Part of a small language model's weights: width 128, 3321 steps.
Each number is 128 + 32 x the weight over the matrix's rms, rounded and kept within 0 to 255. Layers, rows and columns count from 0.

# layer 2 MLP gate, 320x128, rms 0.194, rows 284-301, columns 0-127
[[150 139 138 141 123 145 144  95 118 143  80 155 117 147 174  98 129  99 144 146 187 123 163 133 121 132 104 107 167 113 127 140  82 109 157 128 136 139 126 173  87 174 220 163  66 139 158 124 169 141  91 167 154 131 129 158 151 112  76 148 133 101 195 117 115 126 139 127 164 198 102 169 200 163 138 124 142 122 130 108 136 170 141 127  75 138  98 121  82 122 156 182 198 208 182 194 143 120 134 254 124 112 112 180 132 112 155 169 117 134 139 193 178 204 117  87  89 132 121 175 146  56  99  99 118 114 171 144]
 [135 126 113 162 109 120 154 107 117 144 157 118  94 115 145  74 160  32 134 169 119 102 135 106 149 150 111 133 131 157 119  99  80 136 140 181 102 166 114 115  83 149  65 111 139 160 170 112 128  70 162 138 102 177 155 157  96  76  77 117 108 115 161 155 124 151 141 145 158 119  72 146 132 134 111 132 147 112 125 153 156  65 130 131  97 101 134 130 118  70 144 176 161 113  43 145 122 138 141 158 156 147 119 101 138 168 121 145 127  85 191  92 179 146  96 123 145  71  74  46 128 105 159 144 153  42 124 151]
 [133 164 196  76  95  92  88 121  80  85 115 113 112 155 117 116 189 123 153 117 161 155 180 150 173  89  86 110 103 187  77 110 118 171 116 146 112 141 173 127 140  94  90 200 131 149 144  90 120 162 129 111 133 129 153 161  78 114 116 125 110 150 155 134  72 125 119 114 137 135 144 111 154 151 149 199 104 160 178  78 165 111  92  98  76 154 103 134 121 116 129 149 116 118  54 109 135 116 139 129 139 137 140 126  90 121 123 138 118 143 180 108 128 104 141 143 117 125 142 107 156  67 119 101 154 118 141 118]
 [120 115 168 154  84 126 115 123 123 112 221  96  61 156  79 163 102  79 118 161 140 154 157 137 115  88 140  80 153 130 103  88 112  72 181  65 174 150 172 117 140 130 136  81 160 141 119 183 127 109 208 112 172 110 101 112  75 128 198 157 121 146 136 114 131  92 167 158 117 111  45 170 160 106 107  98  85  80 106 131 109 202  92  56 131 141 128  84 136 136 107  92 129  52 150 125 119 167 146 175 116  84 122 153 111 147 156 124 151 111 126 152 160 170 112 138  19 116 172 129 139 150 113 162 114 121  95 126]
 [178 115 136 160  86  83  91 109  88 136 122 104 115 154 122 167  74 124 160 119 130 111 116 121  98  79  83 121 134 143 115 117 150 170 115 154 194 124 158  83  96 163 140 126 170 147  66 137 102 175 157  66 185 108 131  86 156 101 135 155 166  96 131 145 122 152 196  79 102 154 181  99  78 182 206 128 113 141 139 113 109 130 113 107 121 166 112 136 100 142 126 140 133  93 197  94 142  79 101 156  96 100 163 140 106 102 166 150 150 165  96  73  93 144  37 127 136 129 136  48 120 142 165 115  99 123 151 179]
 [ 79 164 178 188  81 212 137 117 153 162 200 110  88 135  92 146 132 161 138 161 115 144 155 191 162 158  86 134 119 144  97 157  93 149 119 120 161 114 132 106 144 108 115 146  90 156  96 115  85 147 131 118 115 125 176 161 112 175  97 127 133 132 166 197 131 133 134 194 127  77 129 137 164  96  98  88 170  73 123  91 158 144 104 155 113 101 146 149 128 110 113 130 147 160 181 174 122 168 156 110  94 131 112 169 117 151 108 116 219 124 105 102 114 202 121 150 143 160 126  80 149 140 128 145 109 119 154  79]
 [169 133 182 139 131 154  66  53 147 134 167 167 158 116 180 110 183  70  70 119  81 182 153 129 106 101  93 160  71 141  99 154 156  50 145 113 129 170 138 162 185 115  55  61 101 142 119 113  86 163 143 144 120 145 146 137 138  97 158 117 142 196 142 130 148 140 158 157 107 151  83 130 105 133 103 145 167 119 102 117  96 105 115 147  88 116 179  51 139  86 166 135 117  56  98 133  93 193 146  86 164 152 162  97  54 164 140 143 139  94  92 137 135 105 115 170 143  64 119 126 176 128 129 165 157 141 146 171]
 [109  88 125  99 154 154 134 147 136 139 181 164  99  69 111 149 134 118 123 133  81 183 140 103 103 233 107  72 177 172 118 111 121  96 140 188 166 123 130 127 209 104 175 107 123 142 111  98  95 150  82 135 150 165 116 134  94 136 138 167  72 118  96 139  91 106 153 172  95 146 122  84  93 181  99  86  91 106 103 168 134 147 107 125 175 103 117 118  70 115 115  94 191 143 138  90 142 176 134  88 142  94 145 162  61 125 179 167 149  59 141 148 105 128 128 153  29 120 132 161 177 111  96 187 134  57 137  85]
 [123  82 143 136  64  90 114 137  80 125  75 100  81 107 122  75 159 112 113 148 161 134  88 112 154 187 101 120  86 104 127 152 140 151 188 136 147 119 153 134 117  95 165 134 118  43 172 104 141 117 137 180  75 113 110 105  37 100  67 168 154 152 100 175 181 139  91 115 136  80 158 183  93 138  50 121 121 155 100 183 118  49 105 159 127 173 140 157 135 154  92  74 183 157 151  59 107 137  93 105  51 134  88 141  99  92  82 187  81 135 156 126 117 143  85 192  99 134 142 101 170 106 164 135 141 201 175  97]
 [ 94 121 125 162 116  83 132 105 161  74 136 125  85 111 147  78 107 135 137 153 166 126 137 146 132 122 129  74 128 131 107 126 115 153 111 116  58  96 169 128 155 141 153 125 169 114 130  97 157 137 145 139 158 182 135 161 100 177 114 109 160  72 191  65  84  77 150 138 106 145  85  62 136 132 149 153 146 143 127 113 115 174 115 145 152 154 104  61  82  81 131 105 145 166 137 150  99 105 174 116 121 140 141  91 170 132 140 169 122 136 140 157 160 111  96 119 161 201  81 150  97 130  66  93 190 139 100 126]
 [159 147 146 113 147 128 142 181  51 118  74 171 127 206 130 133  95 116 135 180 174 165  96 101 133 122 194 123 114 132  95 113 117 156 142 120 151  65 123  97 149 119 151  88 154 127  93 154 144  95 152 159 148  99 107 137 123 159 151 141  48 165  94 204  98 127  74  73 219 109 174 119 128 138 177 142 141 155 162 105 127 159  97 104 118  76  80 184  96 132 162 223 124 157 130 222 139 171 147 171  71 177 109 107 118 157 154 167 138 128 144 148 150 142 145 168 119 102 153 108 162 127 157  72 136  94 144  98]
 [116 121 154 117  95  75 115 109  92  84 131 116 133  90 126 113 146 130 111 108 130 116 107  81 121 149 139 144 158  17 145 188 124 112 120 140 130 148 162 152 136 153 120 136 166 116  62 120  81  83 140 156 191 153 119 124 134  79 128  97 188  90 157 152 178  53 172 124 126  67 134 134 158  86 106 161 132 126 119 104 145 164 103 134 126 121 172 172 161 115 158  54 110 179 139 131 168 101 206  88 112 117 149  86 162 158 119 192 129 106 189 148  99 142  67 152  90 130 160 139 103 125 150  73 163 139  77 154]
 [111 151  67 117 171 135 130 125 137 121 146 107 100 188  76  79 132  56 136 118 171 138 132  75 119 104  28  99 108 132 127 101 121 159  79 117 113 122 140 136 111  88 168 131 130 118 102 142 113  85 157  89 118  82 150 174 152 114 137 139  98 139 133 120  90 129 123 146 200 154 223 178 117 167 110 166 128 114 118 129 116 136 126 114 133 179 141 187 105 136 114 212 131 153  88 102 171  99  57 158 116 132 117 136 100 120 108 127 109  72 101 116 165 161 124 126 134 115 129 120 103 112 148 172 165  90 112 204]
 [191 171 158  92 110  71  90  36 161 179 116 155  98 170 152 131 143 104 183 131 160 126  85 139  93 131 113 126 137 124 148  65 132 148 137 168 154 153 134  62 145 130 150 153  98 149 150  80 165 107 126 168 158 164 148 161 141 177  95  67 138 176 112  67 112 163 134 158  98  80 105  88 109 154 154 179 130 126 136 147  79  90 133  54 153 159  78 161 139 106 122 119  76 142 143  98 120 154 105 114 144 108 159 167  79 136 112 166 140 135 184 151 150  83 149 124 140  97 178 111 212 136  91 128 126 134  80 152]
 [132  83 134 108 150  77 142 161 131 136 164 168 109  80 129  97 139 147 107 116 172 105 131 121 155 115 170 106 168 133 185 109 106 126 181 143 168 133 117 101 146 137 159 212 160 159 157 197  98 125 190 123  88 124 173 148 111  66  89 177  84 183 158 135 163  74 164 114 124 141 161  91 112 133 130 160 123 125 131 129 109 132 110 173 172 166 128 149 133 118 128  98 127 149 112 114 102 113 138 104 125 102 117  83 156 104 117 144 117 141  99 105  86 159 113 143 130  73 131 135 176  74 130  98 105  96 103 163]
 [ 80 105 118 147  78 147 148 113 126 111 138 134  95 127 145  79  92 109 114 127 122 138 139 116 136 136 149  80 104 133 179 140 129  89 145 162 109 149 149 134 120 137  84  97 140  85 137 107 119  94 166 141  90 137 194 122 114 114 111  96 164 156 169  86 165 138 150 185 123 160 168 129 189 103 129  86 119 177 163 126 149 122 148 159  99 148 106 153 106  65  69 115 118 153 150 149 118 163  77 116 144 103 132 154 194 101 136  97  83 109 124 160 173  88  88 145 157 157 113 154 132 128 175 147 122  89 160 123]
 [ 43 121 113 162 119  91 151 125 152  97  60  93 116 114  97 162 144 112 114 112 134  96 178 191 139 195 175 153  97 130 170 125 125 149  78 156 115 157 114 166 142 122 154  98  91 150 108 107  64 131  86  65 125  79 125  98 165 130  91 152  83  88 152 161 128 168 104 139 175  94 156 121  97 163  98 102 138 107 118 105 154 110  87 145 141 156 127 195 125 139 192 120 186 139 121  88 134  70  93 141 122 181 119 155 130  72 131 121 204 125 169 127  50 152 119 138  86 114 152 153 146 106 123 102 110 133 148 178]
 [130 144 163 162 109 138 158 183 183 105  87 118 106 126 128 138 153 105 119 157 175 134 160 118 114 127 123 179 145 143 172  65 182 155 152 103 100 144 129 126 151 186 148 113 141 157 144  78 116  90 128 108 198 139 180  68 120 158 188 124  52  87 155 167  88  98 147 142 138  78 109 134 140 174 122 156 143 153 147 186 120 111  95 195  96 181 105 122  82 126  90 107 126 114 119 128 119 169 112 106 152 139 122  74 153 108 133  35 124  99 118  61 153 158 120 100  73 123 113 152 144  91 106 102 168  98 180 144]]
# layer 2 MLP up, 320x128, rms 0.191, rows 284-301, columns 0-127
[[ 82  74 159 195 197 103 121 115 109 138 149  75 176 130 142 106 100  87 146 115 132  98  54  73 135  89 144 104  56 210 102 148 134 185  59 175 108 166 148  63 127 105 158 139 104 183 115 128 122 152 142 139  92 152 133 128  56 136 100 105 122 171 113 101 158 182 159 115 144  87 156  83 142 143 112  92 148 184 127 143 134 163 164 130 153 114 148 131 119  96 161 155 131 154 135 184 129  58 113 162 114 131  90 120 130 166 192 124 109 156 207  99  90  99  58 133 122 196 169 128  70 116 121 137 117 120 194 198]
 [127 131 145 187 142 108 158  96 108 134 122  97 142 117 108 156 143  51  59 120 120 113 140 137  91 129 116 123 141 133 143 140 138  84  98 202 108 162 128 136 134 121  92 181 159 142 120 116 161  80 134 126 118 176 155 154 153  88 119 132  92 172  91 189 149 137 112 124 157  96  52 123 134 128 161 133 138 111 196  94 143  99 115 119  79 107 139 110  95  97 115 188 214 100  73 107 131 156 147 151 158 123 101 119  95 172 147 118 139  90 172 123 130  81 162 146 122 106  91  85 150  80 148 165 103 115  86 116]
 [163 153 167 115  91 115  79 117 132 183 143 138 100 140 112 134 159 131 114 173 152 134 129 168 125  61  62 126  78 148 107 128  82 162 147  98  99  94 133 159 111 146 162 130 136 129 154  95 116 120 194  93 119 111 156 196 108 122 191 124 130 168 121 148 148  93 163  94  91 170 111  50 123  92 141 124  94 169 133 119 102 161 105  73 111 104 129  83 156 101  95 161 102 118 127 143 105 152 146 114 142 148 126  66 121 143  83 153 166 155 146 153 103 120 206 140  96  72 136  62 144  97 110 108 196 133 148  87]
 [161 199 198 139 180 108 136  98 106  95 159 127 122 147  98 204  64 144 156  72  96  68  46 125 126 137 190  94 131 134 172 152 119 130 163 152  79 118 195 143 116  74 154  49  88 121 200 134 130 148  87 138 147 119 138 131 102 187 148  98  96 117 137 154  87 163  95 147 157  18 103 151 126 152  88 125 148 160 116 171 148 147 117  77  74  83 125 147 162 120 131 161 139  66 150 120 127 113 183 158 133  69 132 108 163 126 107  94 187  93 189 122 162  91 118 136  57 193 184 132  64 171 121 158 160 141 160 161]
 [133 147 142 121 152 146 111 140 134 161 102 138  85 156 159  61 156 148 130 103 115 147 130 108 121 187 131 174  86  69  92 119  77 146 115 103  57 127 130 139 162  92 106 132 146 128 158 124 186  70 160 131  44 169 124  97  80 191 108 101 135  93 110 182 152 123 106 124 126 136 178  82 150 130  91  74 106 121 111 114 135 167 121 162 130 154 148  40 130 122 157 101 129 154 107 164 120 114 177  91 187 101 107  83 126 132  89 118 110 104 100 148 176 108 146 126  80  90 149 197 143 158  85 186 192  98 123  92]
 [ 96 177 107 124 134 102 123 159 163  99 128 146 119 135 130 145 133 138 116 120 140 127 121 100 118  96 143 124  75 179  59 157  89 114 179 155 152 187  85 135 104  86 141  87 158 108 110 154 174 149 106 202 167 128 127  77 238  79 163 117 156 143  87 151 102 108 114 102 128 175 140 125 186 116 114 183 125 169 128 154 115 156 129 133 140  87 163 165 138 103 124  90  71 127 135 104 121  93 129 159  77  95 165 110 187  97 137 132  85  96 159 128  66 169 161 132 100 137 132 157  84 143  90 125  51 171 133 118]
 [161 107 126 130 138 123 104 167 140 166 138 108  83 120 107 147  91 183 180 136 162 128 155 131  54 103 133 175 121 165 180 142 132 206 106  58 129 131 168 139 168 140 130 147 172  98 165 124 172 177 141 125 141 152 153  91 146 141 102 114  78  83 181  96 124 127 116 156 146 136 175  92  88  98 140 135 123 159 117 144 138 104 174 177  94 188  93  99  94 127 151 161 152 183 165 131 129 124 180 154 113 103 131 107 104  99 147 109 135 113 146 218 121 149  97 162 149 150  86 109  81 137 151 111 123 104 156 200]
 [143 121  94 104 126 173 162 135  83 133 156 168  84  92 128  81 140 129 135 148  57 105 140  73 144 169  54 116  99 170 148 163  57 141 155 224 142 239 106 194 169  92 103  86  44 135 102  89 126 205  90 142 106 144  92 123  82 155  64 173 153 110  60 142 129 165 110 183 170 129 165 149 115  98  69 170 100 175 148  87 138  84 123 128 151 109 165 153 116  94 123 109 140 111 103  60 102 148  90  87 175 190 128 146 134  86 101 119 155 118 165 143 158 139 155 156 146 139 112 143  93 168 146 172  97 148 123 156]
 [121 116 184 163 132 106 109 112 149 107 141  96 127 168  71 116 121 144 131  92  82 151 102  79 101 143 173 167  94 137 128  99 160 102 117 133 104 203 132  97  94 177 133 118 118 167  96 111 113 112 127 110 132 120 105 173 169 123 168 179 182 136  97  88 137  98 178  84 140 133 129 122 109 122 136 104 139 129 138  96 129 175 100 111 135 113 124  70 192 125 145 118 140  86 112  57 124  96 156 144 220 118 115 101 138 167  92 110 149 164 114 148 140  47 142  96 126 106 154 114 137 124 135 145 211 136 129 125]
 [122 171 126 114 143 145 125 109  80 132  79 118 150  97 121 141 122 116 123  93 128 152 131 117 145 130 134 143 127  61 131 130 151 196 120 117 191 167 112 154 139 117 134 151  65 122  54 186  83 139 120 143 178 128 124 135 150 134 184 141 172 111 113 209 134 150 175 192 113 141 159 167 161 143  90 140  97 155 144 143 138  92 121 176 133 122 117 135 153 132 158 189 107  81 111 124 198 152 117 145  35 127 125 130 166  91 120 138 129 112  86 134  67 143  97 127 150  98 152 166 128 140 174 151  86 111 129 128]
 [142 115 164 148 145 118 137 131  77 103 136 173 122 128 138 118 129  77 198 113  64 152 138 116  92 147  99 164 155 119 109 120 107 113  64  64 185 106 129  73 118 102 144 110 147 133 142  67 108 124 159 122 131  91 162 143 201 178 153  36 162 106 134 135  88 100 161  70  90  34 109 151 142  87 173 164  70 104 144  72 162 113 128 198 102 150 201 103 204 127 127 129 148 126 153 161 145 238 129 145 155 168 112  92 191  89 102 175  99 128  64 122 157 127 146 190 141 120 138 127 151 118 160 114 177 103 131 155]
 [120 119 143 113  93 126 143 182 105 136 116 165  84 109 160 115 156 144 106 159 155 125 149 119 175 123  92  96 100 140 154  85 125 135 130 145 191  67 103 103 121 113 153 175  83 154  97  90 140 135 139 125 135 115 120 184 146 120 127 113  75 125 112 181 103 178 178 124 122 147 127  98  83 132 167  96 125 114 194 150 179 125 174 138 163 170 120  63  82 121 163 219  77  98 220  96 174 124  80 114 138 163 118 137 111 102 109 115 120 139  98 111 185 143 175 129 154 124 133 132 105  98 159 118 130 130 144 118]
 [ 96 132 149 114  80 100 131 100 160 160 109 145 148  64 144 175 140 173 127 137 100 144 173 123 135 124 141 132 105 107 152 148 134  69 155 100 118 167 130  80 133 133  99 150 165 129 177 123 132 132 149  98  92 174  80  89 127  80 108 151 193 130 147 120 112 152 136  87 106 150 102 149 126 166 151 109 117 150 121 117  90 131 116 119 177 153 145 150 155  81 121 138  91 127 148 101  99 157 208  95 133  78 116 104 123  68 132 129  91 150 135 145 107 133 158 136 151 106  95  86 145 154  86 146  96 115 117  76]
 [112 190 147  86 164  78  86  57 185 178 134 132 148 103  88 110 169  88 125 146 148 108  93 157 158 158 167 125 148 179 125  68  87 123 104 171 132  86 144 140  94 119 117 201 125 135 184  88 139 109 134 201 172 167 119 159 185 100  83  91 117 165 109 128 132 116 146 150 131 113  97 129  92 146 151 127 119 126 159 151 154 121  98  86 190 112 108 168 192 119 113  94 145 116 101  93 103 164 167 155  80 133 100 103 150 143 139 149 151 126 183 113 175 111 104 140 136 137 139 124 152  67 112 145 120 122 107 157]
 [161 133 162 129 126  99  95  87  85  89  36 100 105 139 114 112 122 102 142  87  95 122 127 114 158 111 143 129 119 121 147 151 124 164 195 163 119 152 136 169 119 115  97 103 138 114 104  84 224 101 116  88 105 122 137 140 145  93 151 127 126 103 139 177 111  85 137 128 103 140  98  99  99 132 119  97 109 125 120 117 115 161 174 173  93 130 200 130 156 127 178 145 159 102  97 168 131 173 183 124  61 148  97 160 118 155 148 134 102  85  97 150 130 121 153 137 152 168 105 104 100 150  70 194 164 150 118 152]
 [ 81  84 103 206 114 120 168 130 124  94  99  94 113  99 123  56 152 136 117 124 137 130 128  44  90 119 122 125 160 105 140 139 125 123 109 140 115 149  74 168 141 144 150 129 151  91 135 123 183 130 110 111  95 175 125 101 113 125 119 164  97 151 115 137 166 110 141  89 148  82 129 130 135 114 148  90 144 116 168 149  85 101  99 108 188 175 105 133 138 161 127  90 167 202 152 162  93 151 152  62  97 129 206 121 135  71 153  63  66 143 133 116 140 108  97 122 199 132 162 106 160 106 162 152 130 119 176 156]
 [ 82 170 125  82 145  93 166 138 119 112  95 147 144 161 143 128  62 118  83 149 161  86 100 114 163 124 132 134 146 123 137 123 101 148 114  77  77 127 129 142 189  96 163 120 107 128  88  79 105 115 100 111 126 136 104 165 156  83 161  78 107 137  95 152 134 150  35  61 150 107 114 145 115  87 111 104 129 136 108  81 206  91 132 129 170 131 104 103 131 150 152 112 153  91 193 146 131  38 170  99  94 144 111 119 139 157 152 150 126 123 155  77  95 130 115 145 101  91 134 161 162  97 163 132 108 176 170 131]
 [ 93 128 121  93 120  91 107  54 158  94 143 147 149 110  79 150 145 133 147 125 169 125 120 112 107 164 110 139 146 142 135 127 112 137 141 118 167  96 121 147 113  74  92 154 146  86 107 101 105 163  42 178  97 120 129 185 105 137  83 142 205 199 135 165 113 132 113  81 132 126 132 110 170 106 138 144 162 144 126 125 150 168 171 126 193 101  91 138 157  76 117 118 135 135 110 123 172 102 135 115 148 130 125 193  95 127  66 152  91 128 160 154 111 120 106 145 174 100 148 185 121 100 147 128 114 169  87 121]]
# layer 2 MLP down (transposed), 320x128, rms 0.177, rows 284-301, columns 0-127
[[179 132 156 136  92 131 104 116 135 150 128  82  56 168 114 139  99  95 129 190 123 129  86 142  84 153 160  88  78 101 130 164 152 121 125 140 157  89 122  60 179 121 130 144  89 136 148 142 116 148 176 124 131 176  95 155 169 167  98  89 196 101 132 190 145 110 168 127 107 136 135  87  68 152  84 142 126  85  68  64  98  36 113 143 122 180 120  93 105 161 155 114 125  50 123 120 108 199 131 127 148 110  95 147 105 130 106 105 130 197 149 195  99  98 102 121 106  75 116  77 129 139 120  81 144 161  66  80]
 [ 89 119  93 135 111 181 168  70  97  72 144 148 178 118 116 126  99 149 184 201  83  81  77 152  88 147  98 130  69 152 115 121 119 138 184 118 140 126 123 123 175  93 111 123 147 167 146 149 152 116 199 158 137 134  82 118 125 132 144  89 129 147  99 105 167 138 102 155 112 135 158 135 135 134 138 132 162 118  61 103 135 118 203 117  79 105 119 130 180  85 122 158 155 148 117 128 176  87 160 183 137 116 122  81  70 121  78  97 134 125 205 105  96 123 165 117  68  87 106 108 136 188 143  90 109  79 202 142]
 [110 117  55 125 114 119 133 134 117 134 147 157  89  97 151 117 165 114 118 147 105 199 118 136  87 137  50 102  93 113 124  77  88 185 102  93 111 182 121  86 131 133 154 178  92 120  97 142 102 102 109 102 183 120 117 104 174 138  91 114 114 186 169 162 150  94 153 128  70 157 132 103 126 150 106 139 105 135  89 125 126 133 102 146 126  82 114 112  90 117 161 124 151 125 180 138 136 155 148  84 114 114 140 150 140 106 166 136 165  99 140  99  44  94 136 122 129  66  58 108 123  83  94 169 113 106 140 211]
 [ 93 104 166 116 139 143 162 164 136 117 202 119 111 116 105 221  87 181 119 119 159 183  72 182  68 170 109 153 161 156 137 123 115 110 138 103 116 163 167 138 141  96 174 129 122  66  99 134 131 118 141 141 120 100  99 110 113 161  66 106 133 138 125 122  82 135 126  92 115 111 142 199 117 157  90 129 190 137  91 122 178  45 217 144  86 128 118 164 142 113 156 122 152 155 166 120 153 137 125 133 187 150 128 110 158 147 122 108 127  93 158 125 163 186 110 118  62  60  70 159  72 143 116 132 169 145 115  77]
 [ 75 155 134 148 145 164 152 147 106 158 105 128  79 182 173  90 172 120  81  97 173 150  90 107 119 164 176 134 125 102  90 160 135 127 130  72 127  89 176 138 157  78 145  72 169 147 173 145 157 122 208 108  79 125 121 113  94 143 116  56 120 170 170 166 133 152 118 181 152 133 147  93  83 152 103  91 181 119 139 147 145  98 120 111 131 151 152  99 128 133 105 106 132 137 163 128  99 125 125 102 115 124 109 111  64 125 107 116  83 117 112 144 194 157 102 161  70 161 121 157 118 112 127 131 168 121 137  71]
 [215  99 136 151 171 160  64 152 143 115  46 194 118 115 182 114 221  94 127 146 125 146  80  81 165 111 164 139 163 106 118 124 122 134  87 119 145 147 128 147  77  79  94 126 116 162  85 117  73 180 140 155 134 108 106 107  99 130  62 109 167 116 123  87 174 166 120 113 136 212 145 134 110 166 149 191 100 134 138  93  86 125 120 117  79 100 130 139 146  82  53 116 125 138 128  82 163  99  90 145 128 155  69 127  77 133 157 112 142 124 145 142 112 102 140 137 190 155 124 171 130 138 151  82 170 134 128 147]
 [131  77  28 124  97 133 128 128 165 146 111 100 103 122  96 126 102 166 121  81 147 183  96  78 122 115  53 128  65 105 179  68 133 156 180 156 129  86 155 137 109 128 208 164 103 191 141 105 146 115 107 102 171 215 136  84  83 116 148 121  94 141 167 156 109 116 172 161 138 130 122  98 110 121 112 118 119 125 144 134 152  91 133 146 156 104 122 136 136 139 148 117 112 123  39  93  70 159 148 121 142  80 149 138 146 133  91 164  69 122 171  81 194 119  84 133 114 154 119  70 118 175 135 105  87 161 114  58]
 [127 133 149 172 105 128  99 133 143  99 170 132 129 175  96 155 103 104 154 141 115 103 110 125 208  91  79 138 118 118 160 175 146  98 153 136 119 104 141 188 104 189  95  68  79 114 164 124 178 106 153 121 177 125 151 122 159 152 161 138 102 164 101 148 141 142 128 130 111 107 157 196 156 163 146 129 112 165 164 124 124 116 156 132 107  94  88 120 153 143 125 102  27 192  83  92 213 117  96 177 132 179  95 117 145  62 166  95 152 130 141  78 158 147 157  54 101 104 144  87 113 116 189 134 129 166  95 126]
 [173  65  94 157  78  49 175 152 128 164 119 175 139  74 140 134 156 133 146 138 183 109 151 188 163 137  43 151 106 190 136 155  95 120 141 125 131 102 109 145 112  64 180  96 130  42 143 110  99 112 135 125  90 124  76 133 113 129  99 117  69 116  68 180 166  95 106 163 156  53 160 151 156 132  80 114 120  94 145  75 151  94 163 160 161 192 147 130 130 129  80 122 120 116 151 131 145 155 100  42  71 130 163 142 162 138 115  80 101 137 137 162 112 132 139 171 133 131 144 134 125  83 130 135 116  67 155 159]
 [132 176  63 105 101 101 172 123 111 122  77  99 137 182 200 162 136 154 169 118 111 141  97 132 152 103 121 136 138 106 173 122 138 123  94 145 115 134  64 148  95 128 181 192  79 156 140 179 138 169 141 189 113 111 142 103 104 104 151 132 168 166 189 148 153  99 145 173 124  80 152 162 156 105 122 120 155 114 106 128 155 153 166 153  73 146 170  95 126 130 128 152 112 124 124 100 232  49 162 129  90 156 139 143  95 144 116 110 123 141 111  74 123 182 124 188 133  83 103 103 165 110 171 187  98 139 138 146]
 [171 174 145  94 137 165  90 136 117 159  87  99 100 135 136 152 150 188 127 111 185 172  82 125  90 117 135  65 129 134 107  99 105 206 134  80 113 157 167 119 116 146 104 143 146 123 122 154  77 122 153 152 140  99 202 169  41 181 131 171  66 188 129 171  75 158  88 157 143 150 136 109 120 190 140 162 170 129 174 180 126 139  80  85 110 126  36  81 167 127  48 193  80 113 127 106 126 104 173 133 120 123  87 106  46 121 169 130 161  98 164 138 153 145 114 131 127 134  84  92 137 124 138 121 157 148  96 134]
 [105  66 119 129  58  86 145 137 149 152 153 175  68  64 148 195 147  91  95 101 145 184 172 109 136 106 168 196  85  94  95 158 136 133  77 123  78 148 109 132 140 112 152  99 138  86 176 158 128 123 137 156 126 139 174 107 136  70 134 146 130 124  73 138 110 104 130 127 101 173 219 112 169  96  83 130 114 130 145 168 170 126  72 160 164 153  90 171  99 133  95  92 143 164 125 155  76 139 119 162 118 102 144 123 123 151  94  96 111 122 118  65 150 143  95 136 132 135 122  94 100 126  92 118 112  55 213 120]
 [109 127  76 139 148 128 103 138 131 119  95 177 132 142 103  64 125 147 123 123 160 183 107 169 136 111 129  97 111 166  83 128 127  97 137  80  99 177 142  92 153 117 118  86 151  61 126 177 175 147 103  84 185 147 128 186 118 164 128 141 159 166 129 128 143 163 120 162 167 104  94 103 211 136 130 147  83 152 127 173 123 138 122  55 116 132  59 154  94 126 120 182 181 148 185 179 201  73  58 179  99 134 137  71 146 187  93 171  98 131 128 103 160 135 121 107 109  75 137 143  85 137 140 150 139 128  94 144]
 [143 123 180  64 152 133  87  99  82 200 125 128 113  91 134  80 146 116  90 130 135  91 165 132 145 189 101 178 169 147 122 128 109 137 137 115 132  19  59 165 173  73 146 135 128  93 150 146  95 123 118 143  91 113  90 131  99 159  87  64 126 132 105 141 106 114 175 129 138 156 160  77  94  74  87 157 193 131 117  67 108 148 111 130 138 114  99 173  69  91 121 129 145 108 140 142 120 198  93 122  76  79 137 109 113 153 132 141 102  81 121 151  66  51 125 106 116 103 173 201  90  51 127 105 155 156 156 153]
 [126 145  71  65 180 147 116 143 131 144  84  92 140 172 117  97  88 134 112 132 143 163 170  98 124 123 117 102 135  83  65 133 163 115  67 125 121 167  93 117 170 150 134  86 163  93 108 128 131 132  94  59 144 132 183 123 151  79 157 186 106  58  65 141 124 110 179 173 102 119 185 155 117 135 135 140 127 114  99 142 135 132 174 141 176 146 182  83 161 137 138 162 128 133 121 135 137 145 214 148 174 165  60 187 135 161 147 102 173 111 152 108  89 174 126 116 107 177  98 156 114 166 116 146 121 124  91 136]
 [126 193 101 189 191 134  96 143 219  69 118 136 137 123 183 141 123 104 168 137  86 134 163 132 102 142  72 140  79 153  58 107 123 110 145 145  81 130 177  95 115 119  94 153 135  82 163 143  95 109 152 109 150  76 142 142  81 154  92 110 136  98 103 110 126 144 134 146 116 166 128 137 164 135 121  39 109 151 125  88 119 155 176 159 115 156  45  92 110  83 130 102 133 144  59 142 148 134 113 141 163 129  97 137  82  84  71 155 159 149  97 134 131 131 158 154  90 142  92 132 128 164  43 129 136  96  99 143]
 [173 110 171 128 149 155 101 108  71 129 169 169  92 110 130 122 133 174  82 131 181 136 126  99 150 128 155 145 169 104 123 151 110 142 124 102 159 143  77 174  75 127 122 144 178 109 136 114 132  96 151 140 118 132 121  88 108 123 148 100 145  98  88 104  99 125 145 103 121 155  94 117 167 119 132 140 101 107 153 144 140 143 110  97 123  93 110 141 182 135  82 151 138  76  92 146 154 144 137 118  49  80 125  87 162 150 137 175  62 112 114 160 111 108 131 141 215  77  63 105 192 169 137 104 108  65 164 113]
 [151 114 186 116 179 113 167 212  98 121 123 156 112 124 142 118 195 123 159 157 102 102 112 148 159  86 124 122 163  89 160 153 165 152 118  63 164 143 106 119 122 131 131 188 134 186 152 137 167 162 172 118 165 122 139 107 147 114 124 103  94  97  94 136 177 145  82 105  74 169 150 102 145 141 122 171 171 125 130 116 122 120  80 100  80 110 180 107 128 208 116 159 133  85  97 127 157 119 118  96 119 123  91 152 187 143 115 125 124 169 100 165 131 102 149  97 203 115 139 143  79 162 126 116 127  25 110 120]]